Each number is 128 + 24 x the weight over the matrix's rms, rounded and kept within 0 to 255. Layers, rows and columns count from 0. Numbers have three digits each.

# down: layer 11 MLP down (transposed), 1536x384, rms 0.0384, rows 975-1034, columns 192-239
# up: layer 11 MLP up, 1536x384, rms 0.05, rows 976-1035, columns 192-239
down975:096123109135114087091120141101133148114136125115082144133096140097133153131127115113092166136134124137104123171105103141136146140143141169142114
up976:151133116159097147128148148112140113112128110130182156127127133130116168169091105143155103133144158140117115122127145122125110169146164111161131
down976:135096075183136130151133146128147160128119097138153124113144100138137115101132111129173138115156155149196129131171108131134087081096122088094125
up977:125122114141107144089135089096134152117101112143149084124092128126094129141174121070135174160128150141199133110107146181124130092165114083077129
down977:085117100081129134123071131159103132125149129145140110126111144134132116160121126172140105130105139103118105136161116116200111151140133123135149
up978:145068141082126159141119120141115122134120126128183128197085122143116130142126092108117091136132146110120139131099138157100161116165117113121071
down978:124114136152094141138151128121100144112101109145108135119108126149159121074094077125141130131150094135150136150107116120103203120132130159105136
up979:121180154151132103161132147165088132159145130167124146135146117126165134154147145136086145128127121124098117114126135163108135111128092144137096
down979:091130138083172181116105157129089144147090071071105101170122160111165116101155138123141111179141141134155156136117099155059149143128138166114121
up980:183137145111153175142096122191108095152147123143160147123116077115153152125122083101155145130101116100117125150097118088094143100082139088158151
down980:115071103124122094102154097113085092155111136106135104134122118093139114136131083091167079147088120080146100117189116168137127142122134117138111
up981:164126167136111088116170106118123109136170152121156130136097151143165134129130141151123173133138117167152141080091135085101112114172162120105113
down981:134161130132165111191130077118116106136098155104138150069136111113132155102156113160108145115117113142103100181153134131190139139133153128111111
up982:110110137113123162153126126150118103176128149144119083159143086137123141115065137180139109147145130127131126134127115124138162160118161124115094
down982:159113069116125105130122148140136101155133138139142129154124115141140124138173145075138133169106122116130133138149133137102126127112116086130112
up983:140097130098140095157131142116166090114124162099119179136166150122153079168093106119133103124139144139128133110142137160105175089115143122129107
down983:148125126135160134126115107152140128130154139133111145121125138130124174086110138127156136139127172134159117148092106134131109143075127131143116
up984:107097105120073126105118095159150126127122090134132126131097115113112136123107134149139094141139136158119122111111147136142132139086098128120145
down984:115082121083145148127114118120106141133126159107117161133128163091128175113166102122147168100130081158054150144144170161171161101143145075111123
up985:143149160077163135131113122164089152109140141099141104181127113095131138123178123123133117087124152140134129124118102130117137165128095117135132
down985:142114124160124130139154123118088137132095137119137159125130080126100144163109142152129149119119102127116108142103125125139105093096134145123165
up986:166098118151123137159135117139113121136125152131139108091160117106120139112115158146143142119103107142138105141108166183115142136147081118121085
down986:172097068103098169145104142149137129121155101085140065108143104119132173102086110124135148159123120150139117186140092133104138125120109155107105
up987:165141119154128123122099104138090112123115116163111139129106113089137149179139133168173169153111110115121149102104147120136086128140188131142118
down987:132150111130122145128181158098102128138092095131127135174091114107086153164117152130129107165122129101097161173114157088121109107146130130120143
up988:136137105115105084112091114118109154118153125212124126144139087181184126118107106106134105143149130197100143086147093108105096110110096115099150
down988:100108104104114133133110100123163146173091110123141143147100092122085135146125120116091113108133123114149131107109098095171145119158150131128156
up989:167145104130095114158073124195155126149136140128125129097146132107154134135167131108116165153107077152087117089112113157099130135111157123098149
down989:115118110123115150136133100121124114119125094158072148136155120154151120138060158103145131116139105140129105091149160107146058118108134161109131
up990:123120129112109120109090126127109110120165105141114127115158123123115105130139083150106148147134134152132157116104151136123142149119118139116139
down990:136125123147107142168148133143077197130123119087123102139127108169129099154115139097099127151129133119090107132124167154158119108119161135113148
up991:091128126116133143089117129140128076141137128135126102133123126102132105123138092112079134105175121089148131149166136163134109085121120119110125
down991:096098077167097138165142100124124137128131158102143119118124124118160122133112161106085139102078084143128124142096070110148113167125140118187102
up992:108156139181151117158149116154127102129124155121154141128179136122120145155142120089110116168158104151113128124109125140100104115113127129109133
down992:121134073125129160143113093102151167143103081158097093156108152094102115096127107131136077109101116130104164135118116177153144146165141135150173
up993:143128117126139112139119145113138133088130119122182106130135089122105134116140124139160133118130146152127119093101128113162159169152160127156103
down993:070112103110090149134145125150102125142167113111120145121165155089154128158111149125128121137131140176103116104127076113105125140116163169114197
up994:116103103130078081121093071080099079140126099133103130145128127093121134166151088140139122151097149171152142131119147135121075132111124159152154
down994:115133074117171125146157108120118159136133093120110106109131097093109140142098121130120140137112108104183123127127146133088158168089127150127147
up995:062150150146155161160084131137132109100140127126129109134146108116113111127164143128134150145193132093126147125156102093070109145119128102125109
down995:132082172098097177156168112112136173086123102139128107129138128155151131143153093134158166142161136125148169133164142110123105144116136129096096
up996:144136193135118099146129083124129123152110135126093133127126173145121121140100105117116123150162165113168116138158165124094153104118195139076126
down996:132147102104103124163152127107089148114130162145162108135148132124118155115116155080108137156083121101120127146127148174135128093137110151124132
up997:138149148122094167078135124099130156089132122151157099177127130169065124136125082133148100169106115115153125140115136131111119131134110105098099
down997:132149104102123077159128129192139110120134098128156158127138134147113134145130153149143127141130121069129136143130130146155096114144116146129161
up998:099103136158122109097092120105144140130134094117138117161202128145072108165112119111104143081120117148101174115141148123131134150096135132122124
down998:142164085123112136142101081161131104147102137158153131092074118108130148110135094129115149132109091097122151083103160133083144114183102100103121
up999:132154159112179099155151094153183125129157084158132139100091152109108164164113141151159120118141147138137134148111145170096111131163144123111129
down999:176142177086148141093170139129157180111126105116121079206081160149119106083111171103152125138120119131131146098132185143169111113111125156133106
up1000:146123114108119118132121184137158136152161108131161094090131105167142139142136113088114146131177137140082094163152102108113143136135137163134101
down1000:150132143130128088114104097131129140099113148102130108130142133147136132164134138127166121104115157143142129113113136167167134143122118127130106
up1001:170149113121150136122133117113163143118173114112170103111151148113095106111116135082122185115150094099099123167094110157135117117106114142153143
down1001:114133079100097092129148164126115163119134152173141118147144123140062135152096120144112133119157079114141088098081112151140134122102150151156117
up1002:153189144172136121136155129103120116163128142111129141130130141163130099107136092137138119129090088156145141096173121149161116163097129103150138
down1002:125099098141095135120092130151129120097122110160134097130090136107112151125147103134126118107120151142099115155140158125113113114122147123130149
up1003:119163120185114142084111126121122095135149147130148094101131131094109125108123119122175091172120156110107144141153119080108106115108095100082128
down1003:109131084125153144150144133145115179122103120108127131156133119130152140171125148085124113110156147134187140135087109171133145128119110160132119
up1004:138161131128122169116130192112106130122137129155091162133162152114110112125162142140150156087110180150177144133163110171155154128146141174117100
down1004:135112153078117112076132114120131173125117140170170138161112132155116124171128118165147124154146127162154114119115158088105110082107128113126113
up1005:059108125146134099125161090139152135156154131148140116122108098135101079143112132122165186119148131135128185164076082168082082126112164169156141
down1005:100136157096133099112144128151165170163135102143127166146156098120077116132118112113111105165171104151168135179108160156124126116078167201131119
up1006:106103156152108131142110142183108112160182123107100132166095121161153125149129140141147145135187122126086104103134109119083152119116140140148109
down1006:186133163146138103111157116171107096149096163110097161148160145101156110125120134147106143093113167106140114167118161115110148097114121150103121
up1007:126168127163133097102124160113160176153154096081158120153134132120102172116128173161107131130127096109091121162131109125144160124144160109103104
down1007:101130154140134119131095124177137151113147148117159166157150145132119097130138157107104184138125124122093135111150125121097126141114122140147094
up1008:084126158119126131147149098125136130072145158141102127087093121108120126155142127141125117111131122128154174099125079132111163138132124089125133
down1008:122103137103163131122138107120099132185144111104152165161195143144116114122114142088133166141135115073122135153130122146167127129118139113144109
up1009:136117080163153175126089150150145102130137131113114112162155164076141147127163112118087088093146096133138163109159132136118119173091107093171119
down1009:138154094084149171135075128177120113160072078115097079072114167132091170098149108120060092139114123110106150105133131102091072110154138100087119
up1010:114123101153093121138149126124125123142159142096142073137100130102110127150138104116184109094142160172115076161094122110138098119120121106127150
down1010:141133058147135137193121127126088146128102148129124112082119147131133119139153064116131132142145188142112144107118151164151124135104110144130132
up1011:097154117126088093092103167109120122154142131068181156105153104084122163107168152130146176111106147104164110109101122152114125169080165146087153
down1011:164129143146123121123090137097138154162148122153107136138114122119148145161118093130120078145072125124123132118166138066128124137135104130145146
up1012:134107213122122064138150107116151128106143116129141133110123131164123116121173123118107131131096130127130090122127132133113155124156119156127148
down1012:135132119122102117157150124078113159145091134120112115134119163139135152114140153103078138139094064168148109145123109114133109159099176104118104
up1013:138107119149112157139106148118160142125130116166091121159112131126141162183148134125127109104106153168119141135145116130114070149154093163121128
down1013:109080066126116117148145131110116142148077094105153156127086108139085125090115161106119140133147099111142073126175100137133165102119134128143142
up1014:078148123120080133147171128145130082140115107132101176119092172152078102084151117128095124114155140115122161153095107144143168083146112137133168
down1014:124130105123131085109089138112147127118083092134179159121121161161113139143189110124113156124099096126113113136099131117131122118101173100110172
up1015:104091137143149105158146131089142132153114115142158120122083130102155159128155171090112117143125127141102116104121139137126141153139077096142110
down1015:141121130123133088162174130121071127101075147106137084117138092111142143124081108125134152117109134132128115111094122120096147144148174173126140
up1016:131125136131123141136119118123153117151121063108133125177096132111094098119109088103137143140175161146134162082094126135075080087167129139117106
down1016:128150126133128159134116181070119127089126084142150099153150121131135125087137132127142084123135137136077110137169117132130123139111135135104134
up1017:063124132169113190122145059162139117188107139140095178119143146145125167089150120135144090098130144130107120106144165078117134107129145127072136
down1017:139132126096100156103148108112176120112093119103120167114157116115100090147109123139131149141110122108135103131138093116112158142152085106163115
up1018:139086109099114118088099113084116108145132134125132138124158148151149120155109124144104118154168146130093135138091132149104150139161090142103156
down1018:124127175105105165130140115137102142144145109165155103114131146192104186127141094122113160147104165131102108131139107144180137128155091166120130
up1019:157133146120135167131158109107149150100149168164146122141129129081158152176121102167122146122119129139122131108152124139123169150161131114136130
down1019:109106160139124167076152137111146115151126139139138117118138122144116159129129112133135118106121101124141140109109121086100089146133143130109151
up1020:126121152127102138148086099109105080096099124136088100130106125098151150102122157135126121147144103115104100169130117090140094183162102125111118
down1020:122140119122146119123150084115152171147117102146072136159138133112128157160132100133161146086133163104187155143074109155138114161153147148167131
up1021:135129170141126146157157127134137138115126136120170111136121167111140151094124174126121073099159143148133121125103123112092126152154139123146129
down1021:154141112088111091124108148104137137146086133144139149121135132153110112132136118131132109113092080114173115108144125180143148150139096144139165
up1022:094126131160106097160070067121157106106154110134113093132144137134170125120065094159108122154094111126104135130136126071183167128083091086157140
down1022:139073122143121204093133131042140111093101151172148157129140101125139156123122145112160160188117122132128105148113150131158124119109128155105120
up1023:144154129133137123116165131133133081103123120083123117165154165127164143111115151113140143099135060146092116185159156132119124120123109139128141
down1023:121123100158124139151125129121121114144121113119148139094126132161122139135148148130135104177134105111125130127164170114179127139171069128148080
up1024:153131122122133153104112120139154130158139154162088119099114140170176126146112115143106127121136096135111141153130098123128112107123155110131117
down1024:111125143131135137094122135123128102135144103084126144190087111145118149153128141147134139138124122123159093136110142129152154153127101145093140
up1025:133136131126088148138118093149128067130133153105102160133134126124108094139147120134133108121134136163101167147126150138105138119113124085134117
down1025:118132111142113104105105131137128146103116100139126115145111131120156102111137120153155150137099103110119121151117166135107104130151143144130121
up1026:110076128119131102107149139129123141137075136137134132188123106145131111171122135154151132142148117115138132142151181138086144124163129107120083
down1026:158161097160076102126096135105160146112137142115121139115152114098168138131096138144109090086115100128128116135124096150088143121103125151141151
up1027:136144148111160073138099147107112117124157131127158142144103161143108085110135139129120145114133144108174105125133132104099125152130114106121113
down1027:155152113129113109116093097139135104128125147114158134140092143118149145109134101116172105119147110116157112115115172136123099112097155120136132
up1028:148114110120126136111142133120147147111129159169104137135147134141147066131128161114122094163094131115106096115145134124085123088150138122164130
down1028:107121111136130125114188162085140157109133099142165172113108156156147122099126145136119098123114116141152158094130124125126111098112122131136147
up1029:156147134137146163110087121139156114132091121140115099113109137124109130157080067090145155168098105139121147121105128163108137134113088134132095
down1029:129154144117147102140126181115124095118132115148134179143143125114124141109088125119148106162124140134161137081182138131114134094118105142111127
up1030:139131077121106147145126126146118133148103167137173192104101104183124093117087109125148140167148136110067134122167163147134114130097116139144116
down1030:140126140156134103135134089140123138112145108108101101127148094119101174121144138130107166132139122161153125111129103094162106106144109174135094
up1031:089143126147135151099134103106116166142150118163167124152146099127104099145103116129147127181159182137090118152156163117129138131148203119136097
down1031:116128118124128071153126109139109167130100154137131176120096146095127129127119136127097136116135102135136120099129112170125085144142107117148157
up1032:138149130113098099119130133132097102132132129126125132175100132106097134155117105112128122120111136178159166118086137103074123155095116131179127
down1032:115115096111117123149147149145129172098089123128111128141103116111154149104121121127149062139100134094145113122137127185112112140109160115137139
up1033:118102119128158091110172077143107123122131123141112127082117138159109109141124152152157099139156128124153138109095145148190136163146123082111150
down1033:136103111100097138118093122133128109104087106191194127135119124115148141138126123117118114108132126164145105171098119152120111150138135125160142
up1034:167141146135134117137123176127139096131141130095105090106153106138194134151075082153144120151120135130125102107082126125109116123118111121144094
down1034:131149110130110129153129111104104127142099082175123129168137066111101124105136124147151094100134171117120134103118134122123144115157168186066145
up1035:087160111069112176125139134170144134097117093085115099142116137116176104111125135150102153113139138161139122149133111091108126116145077125169132